Part of a small language model's weights.
Architecture: rotary positions, normalized queries and keys, some layers without attention, shifted keys, gated attention, value embeddings, hashed n-gram embeddings, learned residual scales, skips across layers, capped logits.
Each number is 500 + 50 x the weight over its row's rms, rounded and kept within 0 to 999. Layers, rows and columns count from 0. Numbers have three digits each. The size before them is the row's rms in percent of the matrix's.

# v: layer 8 attention value, 96x64, rms 0.304, rows 32-95, columns 32-63
# o: layer 8 attention output (transposed), 96x64, rms 0.206, rows 32-95, columns 32-63
# q: layer 8 attention query, 96x64, rms 0.237, rows 64-95, columns 32-63
# k: layer 8 attention key, 96x64, rms 0.235, rows 64-95, columns 32-63
# up: layer 8 MLP up, 256x64, rms 0.27, rows 0-83, columns 32-63
# down: layer 8 MLP down (transposed), 256x64, rms 0.147, rows 0-83, columns 32-63
v32 097:501538507568563420522527534479466525449502499472347471512454393511401582486510496595527483445503
o32 115:506488484493524456407533480525534517406458495523462458561472420516427569481524563555530526376429
v33 105:539493541483519567521492474530563630541472397497464515506497498473586536525439495500539488511543
o33 102:461500471492495503535533570513498467556463404438598553442523478505495519560573509584520576483509
v34 105:515532543527558497532538459524468512531503386541468520492521465573539564477619473485480430462538
o34 118:541444489507458528509490538508516490539460416487529575484562517554561541481666561561509524548483
v35 105:453463551538528551447505468502449581447524508464497457537589488442492578577546377440492513531546
o35 111:520501502463451471492516516466458507456607503510497476467588531458401529549522425537532513570498
v36 092:456528465459505518502483461531520484549511448611553477448409506480445504507623504446499485529488
o36 107:511559461464490519530407475449501567532569456586547436476427530548467552439588470432405527535475
v37 107:477544544409508476487401464556580566506544530445452435534557518471476591458445558437537487427499
o37 117:476580472428478497538588420592548517529497516458575481518567481498453523422492499498547573537422
v38 098:526474462485447385495493486500543564522586490535636473496465513470476507495592489548553463439549
o38 093:501531441487463474612481364522553546458510527505538543491509459500454388563474443591589468414481
v39 104:522482477500539470507425471500438542520455532479509430480641554532518379460373530543487490580496
o39 119:588467411507518459496533527551569468482522531413516472494549499473467376580439512479486511502540
v40 089:554584578507430528460547436492501484549524441525529512544483542448428574490449509467509460460512
o40 091:598648554543527580513479406521531581500484429418453490515533474454498479458495476493416524509454
v41 098:341472532554561475532423453545535563479463498425564502460587627476465507489504518515461504525445
o41 098:436441502499497469479522540551500539524551444478499484428576486479587533557441430567460557471429
v42 100:507521474504528536558504564448459503528567479417462549427565527518519505439530547414542554435521
o42 114:479554507470538481492507497500515498583532487426448599417560635570446551500503532472461569513466
v43 097:491560526450541567439538485568590599457513516540397454454378439479487497497426530535469590500466
o43 098:508537514483559436491517495536486500520449537502509467526281524465499490448519509538475601566526
v44 109:584425523384467384508532585569496463544484518630527454465520516485496543466569494519432453542477
o44 114:593430538527493396504443572571525521505494580625517546451538505440484470459544503487390475507441
v45 094:477434512506492491334502553583533569467462498492557468553437472609544556532462525563490498543395
o45 100:530597557489510496457519548593424576477487472481594498463367467489515419474404457513581442551456
v46 097:471477485522543487494532448490383370455475533548618536528446448525465493514549436475533503519576
o46 105:550527447394542599385534415416446468427494565535511508526482438509500481539523459431498541514518
v47 090:533512528530583557439626501517388515482510369451503543558566503517443463464526504498476486591550
o47 089:560502523492552522527616542516480421410528493448526489438531413430502519519556566431525513499535
v48 101:532473560492480521526544509471474581444491602544438492525474528478494369389539563554495520538491
o48 108:534498476449563514601628460515472489476513614525486464499470535479524439430452540545558474435491
v49 094:464520391546548474454561487493490449524499466572577504468503487497608503623538532443436611478520
o49 109:498557435472518415494475562380475572529516398570529470545496510529546469612516529452476462531473
v50 081:474431503451584437558436597444532473466572525534407553550447465423432461501597514527499464510486
o50 081:520376502504498489524532544424536510481619565615473480514547440540426465497522539583569408433401
v51 104:469564464448446543453470537490562559503543467500457449552481534474531505432504503528365577568549
o51 111:436544498513559529520459554506528544564516591527544479473421545528446494531452438533529523478513
v52 099:424472529487512502459564515602523482456425472522492552448423624426512504421516511473548496517515
o52 112:426462554511494546488476525643467494437451508513490497435409478506540498504548484543431578513497
v53 089:469564445436491565407496547569473489437510493467572534519537477404427466524583447564482469498439
o53 086:511535447520570498403512481565464451415553543550521585445452470460421479584526470495480415543528
v54 094:427456497486507412531479548470528450501443578395450473466575518600550460474499515510479424505535
o54 106:461556465484443526443487506537535478519531545519464509452558487613486550438384493480437384479447
v55 102:439488514536563448609388443454494559562457514520522471579498485442472498471442477480492488515569
o55 108:480426518532459466513464430505523584442523493491579499523572506471450616496493463559472497435476
v56 107:489428613424520494523515568408552512498524498415465514455507541532437454511465511584519495562419
o56 109:503413575526512508519524525457452444538511537488501510448553448546508469403327565594481499504384
v57 108:553530645570478541483580557517520603497463544460506479553540521566450501567540473504544441356474
o57 105:530588580504527478536562482635546510482447465416441536525575536494495497461537587586505450416465
v58 099:429581464537519496515467465441482434495459577517516443579474503517474456424425518509577553488493
o58 111:433516459501549562415578414455496568481377486547425476628480560459487424577411505459592545500506
v59 098:506549508503477524590502432534541594478411496497462599596447537456514466436536471477531565556568
o59 105:446556477496535518587533470456416560571384574482564443480512501512476510499519472514511544441541
v60 096:485447457573502502430465483410350482462507548522469521477551560580462446464555377513519488579533
o60 085:494514465600518526423490475492443451420524571566434567415589566499476474526510465477535586571419
v61 095:477555510435522444555571510450517540436459572518572502521524458458482534475555443477423453497510
o61 103:501422512391579439531498523454524539513510536513497518505549474462538468548537465458505535426527
v62 105:472538473395505443496538474479443371533565569497488433483542492459471533565510456544482479511608
o62 118:537484486434391464368538428463455471521553574510498478441515469474483557487579501518540518478563
v63 114:574553531434538363484410555471499536425457564516522519506497511520442498562515434440542502446560
o63 118:523569526506430468453445471522528529460508513546442487482620488501431466457439567519557500553476
q64 060:570518473527573510511535488467479415462474524430507564489510582500519589512411449431546509520530
k64 089:429518507400407580484534525543486532491471454532471478481587433425513401513555568485481508566477
q65 070:439440419555506513517570419559514515539463474501555461457457589518425415501483462558526529510537
k65 060:477475457499539492487572563452446449459481544548494450423458529402531501625468492586517474440514
q66 090:572421408509457547472489542511466467463484471426560487538595557485464555509424506432477484555547
k66 084:579452408491504493476587531471439532479506412426494533493438550485506444524488514517584511535502
q67 088:508517523544485463480479503469442485464531569475411459483474557499533588515446482604516505555442
k67 100:528462405512464560455529562485580514486466513462443491622485452464486514520545512440503503534566
q68 124:499499513435529477638524461450522436494571448531527475449448489533472435542538438525484469443579
k68 109:411541586545520535569422504531502512477486497575561501387476483472504489463478471614482465430415
q69 094:526539598513505533512549462518568521567437435427502528519554448466555534501533438378478542537469
k69 116:519488422538472476570478511461440540470549443435485502466436591544516516554501409602547439536526
q70 101:528473627546513461522590499494497529461506604541494472463430489492497451410534549469432448454469
k70 101:474506484484479480446485562515597393374429608407460491485529488447544570489413555500486548584450
q71 099:619498445494473441513487481404429547525479501501464507429466462505480441508487515618454472577504
k71 095:567570540522439610430525561433493433442547480548435520586455532511600442554442500418482536411473
q72 041:528546504529403443461480486485413503555519463510467463546489603513457468454449420541497422364494
k72 093:481466570498486555513499539491514409424474539420467520512485405505554527544520511484389468533424
q73 083:389556572531485550468447472508563516522519483578434501482421531571477417492575511611487516537487
k73 088:559539580497494423473490449511530476481577544515505407419535544551416486579515425478509520414563
q74 092:410459463480525526505522384518519531499506469480553523457489527484480449544534460562451531588563
k74 083:467494577453437435503503437523489464487482563605529427426532524489424530609514439463581495455405
q75 106:543554526527489513453507512508454517514459451493527538462604512533544504445429570437587542538449
k75 101:439492511603515470531536579525444539515520416430570624477460472494516484572477488512521485468496
q76 127:520480594523502429523530472453476569578528492462514496531488465531546456491547437526508462451503
k76 094:481436479436474576503469557503520532497470499401486461536563624498447539544515530582488544509478
q77 093:524539415491439543531490484555486467463426439549534570474626468519446506507435602498569480497518
k77 126:441498559463580467506513472477426490556551435537544460567443505491534434544472444521506423468487
q78 107:501520495549552459524485471462533549479522460424532418466527550431498563506623459564421496515577
k78 110:533474479409510486528575445397481456596478500441510459522550550552527492535462440502549414552532
q79 104:601470555517467490521556453539519588457449554565509614438570494456542507535516479469451545512379
k79 113:510568435474552514448541504480494462476507440452516421500535577472445499475572473507467392572586
q80 085:449532552522509483590481477575477450452531486360602453541582423512400452451534551548469523433490
k80 112:455476470457450495549561503491434555518504527488464500494506542461494416560501583558449557461541
q81 108:407487435561542456535467447569499486563457508469457411509491572509543495490490532457525451536511
k81 115:488543507490526455478460473535575564476561481483547476420525486515407432472439519532486444586582
q82 122:561440455476533534489466528465551569525458520497548509551555504445421545464430615482419486448507
k82 122:490486539510518482380457473512493484436596475512491464494527574569479506458504465559488550573476
q83 121:429527541543567571531498511383506543429503572466506481510401556492555506545508398516384459550502
k83 102:377575594513522603499597374563530471462417545534484547482526502572556474496523446515490517509539
q84 096:476514516439390532496489506567506477498454481479486501570446496575579561525460443458530500535563
k84 116:420442532400508579496460574495534483497470475520402400454440465422459496542490541557557414586445
q85 119:448522578428524519511505543507534512573515481466478503525433508404430517506530443560469603495438
k85 120:470504462491439510511557571457431527522505500505426437534534579546572515556540444530588461469523
q86 110:598510442525466516514446544393444468490422529543497623471539524500459488460545496452508497581477
k86 110:466542544550481614484549461520559474470552521569431472515510419463502474472436538422475418569401
q87 108:462490458525496470567526525445474449543527534444437390571570497574538477523503425534537501515451
k87 124:473450520518493567562452510457547381410561568507492465524522505511415444600518456458577504534496
q88 109:482434527602492491511487414537429463509510511448485506486458478544502557590475422523463577501543
k88 111:435423458505546471527536515426442497632483446442527453465486569459523431512425401477455511511549
q89 103:435477503495481554423447492523465513494493570456407450483448541583488531462486488471526532592545
k89 108:474558576532548514492481475456522505473526536410385563558525463583476626581464464496474532476483
q90 115:462587447470530549542471582502523562492558476520466555590575551487532466472479507548407443455471
k90 116:543394574437414543446460528553495478461631557628529437514471590541483540466516565478508528529514
q91 117:501479563507443458467518560427530469487500534510552467552495494442548533556511402459531551546450
k91 112:468529479488531587586514475493517452570533450397524536496425630484482472520515483554548470481506
q92 107:476489475529438526506552459485456534423518502522502394476552436529583415479508480497385430464543
k92 106:579482473475507462472397441506513506581517478584437528506640534545478492482487470477482584530457
q93 103:503493472389485469542534500556570508471512420488523497545575513524359484522474513554430503453475
k93 119:461514491588558501569398530522427490558528480596502412452485537528505523577529493497524469497454
q94 090:487605395538494506573550487437545509563577561406473539552524571454468474496469448484451541501529
k94 105:571513553493496614538460515443423527409453486520515498466474497521569568513493448365493543553549
q95 107:532521488553416516543454572487541559560458415486490497607535542534599492469489587492517430569494
k95 097:606445447473538429457429399504453507487560570527513536508494434452553506501505442452515590513556
v64 092:542470493378478396523468508542556449422499590500433528560445570515511481512580501527533557604450
o64 096:488473483467499496467575488495431576450557598527461571435540538576524489473546505476484487566472
v65 097:427584539571474456511456487461514503573512481528591507410413470511543505467543406539585497592593
o65 088:492575537560411567519541462379505492532457458435486484474514506491483507537513449583472520501529
v66 100:479502492486478459532548490541541594433533562545488446448579547516466521577524423418482466557525
o66 091:516482516581503481506479534630504515447600448457485475503430471434529479587460456495612431481516
v67 082:521514577485494468447577572455476595504571468489452511433358510519528456460520496542535491483551
o67 084:519485563473526460593360551421550465490498592501430437535371529521522489505533469551510466496436
v68 124:523452523559449575455463508569505462512488569450502584455480474446564436479490404530489493465554
o68 107:434565567571454505490486506467452440483413503522514562511471576608554536550491549566448496590430
v69 094:468598498525476540491494535443457431485504524543548537457482525471491480552494442455575517474551
o69 081:485468536467544533488496445439457505489547578580455454419567560472519477475489461366530565481489
v70 086:453576466458556417519592565511489567556554512428586445467457579407486517510476521540455548516570
o70 077:444448529494448547514538502498469548513449447477546442504491494462498472546474541450496516549511
v71 087:471526458467467530588498641447473516528432495572468548509473409543506523507448482513482496514439
o71 074:518511485473541507493426446447471527549491478522431522492556472518496463517534451491458501511512
v72 103:460556506507465454467496465447556477567470515421520551507450480491549449516465485541529541559494
o72 091:453531511570499491584466526404477478557484561514462534479466519534592438520466538492561532587421
v73 091:506515511511481483468424488530497476480528591468500514439511594533487524488464529480509475634546
o73 074:582562560540425585456554512462568532441521555496368483466471497530538464456477531514487465555554
v74 089:489452443460477554496472396458423476433465474538467534447530521511457564547426503432576449563519
o74 082:509415550517426563423524554532468486438405537537499451462557471498455555518517426454538504458448
v75 082:600479526478493467431583538516454540408524472517506499429505489526438468566565501492533503405592
o75 069:486469551510517457566480528479503514627429497494415501520459480485583493424471537518537463410461
v76 092:558553445544562476494463456400491533595458397506486443522428538405448454475562526479476459527451
o76 085:516463460498517532530446498435427539504415536519686527444492578447473475520510581531464511497552
v77 096:435454429467496453546545500540522518514500555393514444551536588616528508526480532520455501451572
o77 085:523540505418520464590551469448466401473605489485517479587473402576496505503504478495581502455538
v78 104:384560543533495454457572464470488480478497461521569540492548500371520451533532503470519515531467
o78 102:450444537511532490470538508602470515497567530567574483476393468441541420539471438418567483483488
v79 097:437530513481575460573537504542516510604417474549450534534558469545551514449467524575531459551375
o79 089:476623537572467457472500489494527621523548387513542559473485507524523489456537472449524512549466
v80 092:470490491468470487633448596526497500534516478502499455513471482590479467456500496467424494553446
o80 088:518448495472489478530482440492507427448573538431512503512544513556480460573452515544541512540505
v81 102:376515527499500472531529483480521501514510518537485509526510431502500566473508520448509464445449
o81 083:497536493424524441483519495581559480523562478566448564475549401505441508526488476523496555450496
v82 107:555424478507433556463508574527501450454569628535432536465480530530502592515453478515423582499481
o82 092:485502466417559431437489501568533572500524582494388474528515578511524482521534442498385538530525
v83 095:496520486453452541540481502369523472586510525484475480494474526570473536474508523581458615562529
o83 080:546579358507527544556559481434532457513525484524531477599541564528464476507509480426442491406483
v84 095:591489485509513628502524545453513499509476493495533499440527540494462582471430415565499559561480
o84 093:549444466443491540514415544493572502461497517513538416484614594468467491481435449509516471539456
v85 090:578536437501517492419444514474528530437519550493506443505494549454394471530499461453546534529551
o85 079:507439516440548527502479525494490532549410520465525537400598477377495496508472531467516427506586
v86 100:540583496537517498431444550492522468475529561498512598499509483570511414456450445582535479514535
o86 093:491574492440580604505491488390614452516466462517466495595427547513559516448476524422524464536460
v87 087:472433465517501484553549403436480408541571410540480450596540531510455544438520565493497504418467
o87 076:571579486511518473494514447552443490497503391480495538501452481526426440536491514446459529373440
v88 100:474526476560570536487423513517536558546446423547515593477444477483546505467469463540448407512470
o88 091:436513414549406570516471501577566575414451479505558457529437458430505477504563474553423463541528
v89 093:504507440516556477604510551536523517494539497515505522465550476453490518445447536489477519546534
o89 085:598561574487481594463486474575514515472503463433476450478481496385396507421530570502477518531554
v90 096:495473547456473582567475543478498507523553495433516445501469552543494515518464596503406633509421
o90 092:489438425545489562537477515443467500472599528451485419523571601579474584496525499553489529483489
v91 090:527508392426500523494465545522453494571523530430513477546454569476491519540433575492436467560488
o91 083:493429399501503545504602498508438526402371498533512451539489536490549518485460557457426575598563
v92 106:449518602453484473501454524466437573529459459478561482534491488578508496548433525461503489518395
o92 092:510438464510469597483519523402522518532540518461432482570420436616565521499519480503484480507461
v93 091:569440489432414495453545588491529537428542437460539551554507527529515533535566471511440552519455
o93 090:489434412481549496506559497477514550625524545551451498493530536490491456465397508627461439484463
v94 089:425481520500478603511494521533468523470550470566477512469490543445516428518556442509536463435531
o94 078:486421528535512435522419405499455487442597475571471457451435489510501500581494405472511465490512
v95 107:540520512461507485572499500527508548442451571526447507510469590529509504480493338416491528422561
o95 094:468451516525513487481420544551462424464505573510408517521454511523449536594581429441540579434501
up0 087:485469560492378485430451516611453541422501513459529539496462506433503491479525571512425433607535
down0 082:468541488510542495530482459506539523550474476548508471428562566560509475533514386482429623390436
up1 115:487551431498561488519516471483559483536472497500457536588485579513547520462637536374495576514512
down1 148:464493494473483585450419477559504474407460440474485502488565552461374489583462508475565606491497
up2 090:429499545551530504527538519480496541544464454510435453483459521534586521532584508504498441512508
down2 115:523435461468485566549532514439480501485504495515443544596622515521465455528606463512488513480554
up3 093:475532508540601481460525476439525541452532584569531485551491557527571438569539520484491440492510
down3 094:450492524552496409485538492575472469543416456650420436439530522473461514535514611444500482511483
up4 102:552523463499503507470495487452499497410383489501568592409544557385603439398589527547525491532433
down4 110:513483457379510475458568548466512503510470541510459554532531572382506389445537524488520530530537
up5 111:411485525509453584515517446565471622495465549432572500422481513470472570546460466518432477590513
down5 119:514595515509461548475490488478390527501446532474435529436460536458540550555500509475362504610543
up6 093:503509505554499595451550459428490544541495631495468434496513568569418492533493514518493543482455
down6 094:471462422549513499574477448595461501511454444534525533444591449575536581472562506495481520469460
up7 097:555497460511460569525544517504516440597481542474504510567577549477472516498512454534461402473561
down7 083:489613505473512520445485459496367456410477541435580507492451528503559424445483541502534462492541
up8 101:404502461557499565563472466511546552441407545513579536471458563476557466427482522459364592582438
down8 109:496487527455419530497461517510508644489504565572481507434530540508482529499464492437515582530514
up9 089:484557512448491552457461554592497488528495466581523497481484591534582395426483410540479468461438
down9 106:525437512532470462583543460418448475465483435434482499566483405505421592475530540464505615568568
up10 099:584396482534470459448517498466509555516507498457533466509529538423390535414518417454462574461545
down10 085:400565585479527501569535476596573451553591579449513531434446435538511576486392490466479580516450
up11 097:453425535581526457577519537549580479482601538497511543448468590521502577407512478515521462500543
down11 101:471446531484416444606478459557454542465422450555531517509511507471491535529477535500537576594576
up12 103:450504533541473578480490516505478574578461465536650485498508447426507526531426481480434475411549
down12 093:417533509488482536484498469508466477573477484479553471452429409498520507537519449518432458482537
up13 085:556478508469522496418471480468571517459559448488507505422522421425457485620581389351455455581586
down13 083:490422516516537600526457480473448438505421503553566555425552510595504467473466572435466521458409
up14 102:544464477484558470487512484508501552573503388435458535519473501435443464483506576637532492488413
down14 093:524453526596476574483424481544418509455486478518521468479426531512497498484538478444529544504561
up15 108:448535496450475494490579570555490494502485482546495566446595478530520528497512423510381476492532
down15 123:529548446479487434441490564458505455499527469550423508445607457518531519420450460481461443635452
up16 098:488513531414432516474482525462496545535494465464592485437559542383496561499403553473499495578520
down16 075:507550416533543442526535489557519393458486545413566602567471475619504505479616444470565500480510
up17 081:548470517590527556487464600601460593524420506526481518470451379496529473518569528484385509508470
down17 077:499485498566547459566545497488474562489469493528555538447423517474480423427487526505403377454441
up18 096:441509444589512549448554507528510489418520430499564502454508639517640535422491452546552513463557
down18 104:509504502517536494456488504570483492467522500383455516549488496540488574487495588578495534384508
up19 083:526566499542533552484547519487553429501440499470560552535488567439424549493589492440643506533341
down19 077:526511463479531567537530492535457505525517525352659448528384455521488489476481505380530509475506
up20 109:429441423495509523567496552466583353470535566541542459549477543505438581473529413516445520419566
down20 106:446515518446432520472531457426476521534452508432609465495516600509541486581523495620476461474640
up21 095:535543555481442484422484510516479547479527538482607492497489532466504470543486533535429570540589
down21 082:499590438418502534471543461549459481536503596450597508465417503523448467522458519558594591434571
up22 097:494522553469437506533546495552509573564504453469456466517482465614553536529535481410523544499499
down22 094:495490452418520492453454546538493473470529467536357484470521594436446535437496526435508525510547
up23 102:527561510555472524502461438401457478506504417589426511475557582476494480546486473530491498536454
down23 110:441516530574488419576468482594468493497630505444438546519462566462491500498505462480501484461541
up24 099:533490433538452554560549476502543431467488510430412436550582527538483494526478474522511538448530
down24 112:519446544485510436402587489543438473616458506475411575421500494547498525494534515528534406503554
up25 085:482442518518413493488363473561564436558595470532514456641458485482523580573477437511537500474501
down25 072:465549468467614492517522573519508481485522535460515591390492505465553478431555451396551545529558
up26 096:467531446479479527474562506440501499535469489537434454523460603579545564534499510502505462467471
down26 069:544449445529568483546513426555422507497513494476476556434442475548461524519502574444587457495438
up27 099:579499608541453402467436501476499500564523467491474478502548506418515442445541565511506534556477
down27 099:469454483482436520554560429481438458484521533464473387491582497559516528504401551486433481517577
up28 110:452623548564462536493512551508371583525453537485515450475594541405453443495540520441515485566417
down28 107:561559513517479700513448453413435507533413524554461491428476496508490546551560563521510530482545
up29 087:529419448553468525483438461520550568449453503535503529495592479579466515535553402454532565511532
down29 077:554489495516506493497549497520471445473601423453494551479413490512502554441471517561473492512415
up30 101:519481476628523537446541428498458534451434440534574452477577409448606441536521483589467503512520
down30 097:484454463572544508508457394438515496486453556486568475479533503494523394560472458507558489515502
up31 104:448438444579436544481444562441505579487517550588508473339531479506474437443517551568525491474461
down31 091:551405469498459456542447448471529496462505550462504548462486521481528459474423536500439510533457
up32 100:460537530518533521506534465489482516664466519526602502499445544460498401471599470470497528456499
down32 099:480398473517550505498546517552430500490530458594423454507428594548511481489361543561450512466494
up33 104:442527519489516486621462536476476518546513552440543483532547469486509449441534412539493457551453
down33 105:448421582541465460533467454481506448462568506471482396579573428553524561485461501590435481472518
up34 102:504486476566448493504516540567520449599458328468443531415570503498558502490490528529527553497536
down34 090:489524421507474560472494527604407524474426520458525487522471506515474461490469546353457557471465
up35 090:473458520534532426515478528499538385466481480564495456574463520543568493424547530450472439526490
down35 078:525521501355567589435522440514553537490535459531547475408491504494476379542403495461488496372514
up36 101:570431568533483506434510498516484519489452455532503508482530443469356545478505581481478525488513
down36 100:431523462510532453491545466418458531498545447462635454462465525459481435546544580522395537495578
up37 098:488545480588546517535400466488461612541409502429403465534580550509539485517528477463479508592528
down37 089:549443471458500484509531523490558595411558496408489504562539540449516524487526544435426502577483
up38 096:561542516503522565441440494432510405540562621489410464550453487471456488523456470395556531476507
down38 082:443429540558500490431477470502508541453446497611549492435465389506544557535509510525537465536451
up39 102:517397529540471494507505499477476488418510527534540491595508458454508510443403476516486492582523
down39 101:526496592493508512558544517519489589511492667493541484556499532517461374411458429503489533485447
up40 107:457543450475494620464475497544453448436497513452552492468529543547444447527521401502494614548494
down40 105:496505531565492521400518515575504466492554421543424448616453479568545449485441495493477587502487
up41 092:516502491550512353433498465503580544491503447486487477487628506525449424519572475504583448489479
down41 087:461441537469540522516459551546427441532446494482617527554465570490527519470413585449442583522391
up42 114:497459472513479421497551514491554515564595490636472440507484577493368558527510475438531438554568
down42 103:461503472532469495490487503491456563533604554477476540543515517474516502516463510451568500487541
up43 104:525556550497457471525507533486480499468525389581572499508497521522395498477545554566450481481476
down43 114:452497577497496468526496459491529541438523413559483484512551530507453421539550460479531492546519
up44 095:397538514471538483429581505567521548450500513560552413427534449510496518494469513521410526556507
down44 088:489558438460650510473557543536470471521519460507401430454604446575554557507547455529497482466518
up45 116:528492517481454563440423468514596514455505379513480481485568584541465465457539505490417531523468
down45 125:555604628541595522446415499610529507519571560483520490437402550566471456521543437555497456479488
up46 094:460555585570555461619468472469435503493473421508528402511442542487511474478548501494482530378447
down46 087:469484549546481597576533494462405539521518521464555465471431526488496512501457498594498493472459
up47 109:487458514486464500497531525506501461590606460530394561516503469465525535532455447536568542565448
down47 106:491473620482407461462524398440525499511567443518537384461495522496451491526435486479571507483500
up48 101:476446448548554408547501440543447555492524476480491396504500480451402483550537450525448552530553
down48 090:595537567539513542408509521478520448491514556536440471460458448526625513476450407496559470513467
up49 102:449405535530482529478488507465447571496478517584583404483535438548514572545586438481451533480472
down49 110:519494441496452546516536445482480557538505393503464603442515430484468521500495502482471517545442
up50 118:455542503587444541460495425389518529600500465506509467558517580546481465477501517495483498505549
down50 119:452481514526470494526524413455368440478499471456538541536500405533520516484487445567523499498479
up51 104:448499526552465543443484558586525414473474484569527550577493462521604582493522508486482502494540
down51 108:464599500461525566439503518584520415468477484542465569534472471498535484536489531506543433482486
up52 114:421392452532443474428487437456512570602521478557581545492545601482476477424546528564523431515504
down52 116:394505492487491453455543543418427558501596475530605458493392513527450537486448499540575418463549
up53 097:445499510527411556509467488454465551583487470510529357470462581559532519587548515485445551534442
down53 105:549508562584513489559544588460484485594556480508426596521498487481490482527495495508458487519505
up54 088:502480516505519541423462578489460461463453539490478402581596505526636561481459479540489515492502
down54 094:540486390415492520570528489474513433538414535430429579437525595543556489450483536430520469484516
up55 092:563535531487455441446484526396443463521520473481513497513457595516575590470484465616502489563510
down55 085:509496504552560515551581511562476480569562489454448551506483492494478531543533434480469583456446
up56 101:470486577497578560467440473398533554547543481514482547486546511486536500558483511450441469435517
down56 112:459499531513434471494458496519443415548464466409494407456485588452451536575474508572526527551408
up57 098:530525530504408551491415551475559473558490496509534542530543527467520590581557410528520584502486
down57 070:612445429537515530399542381548492454569538535468486521458479468519550506503526513417596466563525
up58 089:439443544479545486580469506528419452514498592545521510598526502401496441515592488452539455486431
down58 088:544494519478553536460480473498488426572562448547504485485578416439488446471476494462589548573425
up59 112:498445510525412553460561532567433556470489484494562420539403503467472492512430370501505512484530
down59 130:474570506439383512482491610521508541445462569448511418530450520476457555479585468437493615534538
up60 114:451556582462441546541584433521498501487447525586497502366524543471515489481473519563514537464564
down60 128:507557536563566508444546402431480489563465505565496503408510556419569514518488473494424533449591
up61 103:551460550465431479510524517458442561365474511450470484589525480436510381500531470545444542505471
down61 110:554549557444506493426429523525457511457480492395600446515459537495546492465508546448528540491533
up62 090:551502480526496545481509455524461551546448582555525618469450487503513602564434595466449479567531
down62 091:540557440433505554562566419550470571482511548569555514513452426557521547541557593457482555626534
up63 103:506499484550465565426449538442586467507583520468502501505502447563578561464522474498403548539521
down63 098:423457494454538560565566458515501427497475497442532467536582428553532515495489554450550499548535
up64 091:554463536511487503497436480448517553548534475515647443494601485514428487485470437496464548612594
down64 091:626595475418565506516522520493575436437517367496468539491522501510543447467446411497581489498473
up65 108:466513488518488514463493509507531490428418459441449462437517518491413547484357445488459583552477
down65 116:461470498489502557496487496513468458478502484478478447565466446552591463554640482550471503477600
up66 119:486468405480540461529483470422567545517496431556604504395506604490509494495401480455496492501447
down66 137:574591463473521534466421437499528485518478414391529536436481514471508483536369494468497486419469
up67 084:434504516504541430512443420509448440452490466530552513463542523435559548502549468497540526574579
down67 085:488547540563542514499440464432501470502520484470475538547593522434437510511531512445550533472537
up68 105:508584521462540509538523607465533541562360436523566492399426446473479470496533517449480533446479
down68 105:436560434500531412546614519434507537411545505492547451485483443472488490483502500543572456479485
up69 112:457500515521568441516430500540525423501486493523425519503436573413528496486444567520529524545508
down69 099:500529516518519463480486507471516416496532372456559539525375520514512592456426488541489480596532
up70 088:491496588449461495451493548528533434443462497601436499484425529495568469500420440530455504573542
down70 086:477452571454494451512554528546505518480453503447444464482496532502431462397495561497441441398558
up71 096:611564523497543521495545503441502400558508540425437538516483537470460531571478454442551483515506
down71 080:468430509479439585505557465528452537510520555572441510449503533493555475520478572529502497555509
up72 099:537514474564408494465547513534504651387460527456550608536460548518488469596499466556523462492507
down72 085:518452449470546552455545483376480552411482534408500515545443513517471491555451558561514533464474
up73 094:467410442556515587545542554472460461512464476471410476533418594583541488455463478482490553475497
down73 091:577477524416382508483511522547467526443424530480547446506604456472575404525561475581504456530544
up74 095:463570632439500509519523526399568511546424433524566583484429538460519504531512475494538519536448
down74 078:596492421530525447493487486571467503456438539537431512574488558524555611440456574485427445551550
up75 095:520488461473496563570523545471456531490464512487550567478543510522513479453501543478543469561511
down75 079:460518497453454531442546599561484508511512590428517513519512508563533529507608491507533526495586
up76 113:358494494500447489528497502478501544525480551469624544519517536551535581449569474410451434537533
down76 114:480477492503447506489550488575483451500567451465692511506445456540524501455587533529526466513453
up77 082:524470524495555431459408539508556511475534547462450511501462467431518480643543429468457505457519
down77 092:482477470502454560497596497501571480509485493456488428471498527521461499402503500528620555418455
up78 096:464558548479437527542567538520617448406503405508433482430506535471400473546520451491525557483536
down78 100:541513513561526502522405538558531497479529460531519430456448456411524447502532484439473443476535
up79 108:522481468552523449426459535505548453590528479497497554530566512482522665522512474569432490466502
down79 102:509379518498498550395585605565417494549443536480536494487536592501550521531448529449624506482454
up80 089:528545469474467535538559564496523522539512423547565439402543483504513529553501423495494522506504
down80 096:552519457544588563546461512408491575494519462480511524519572389457480495527542496538504539522557
up81 099:513545434593473460499502408407571457574536482542493498495526518489553547463411573489496516540477
down81 080:549613488548498487482583491480456412577496441441546479514461470542508508503548550474467502524488
up82 104:567543544538459473540500484555479432484559435582480467559595510521502538552381553476563449457481
down82 104:502430538541457436514515538558476466448535586459472428515424552539523526539363558518528503551523
up83 102:505563444558481585462495542477520557483505513517483489592434481521499416570435443509542566475528
down83 108:538490543497437476572527522516534622482510575542468548473500560468446406486576464636506475419556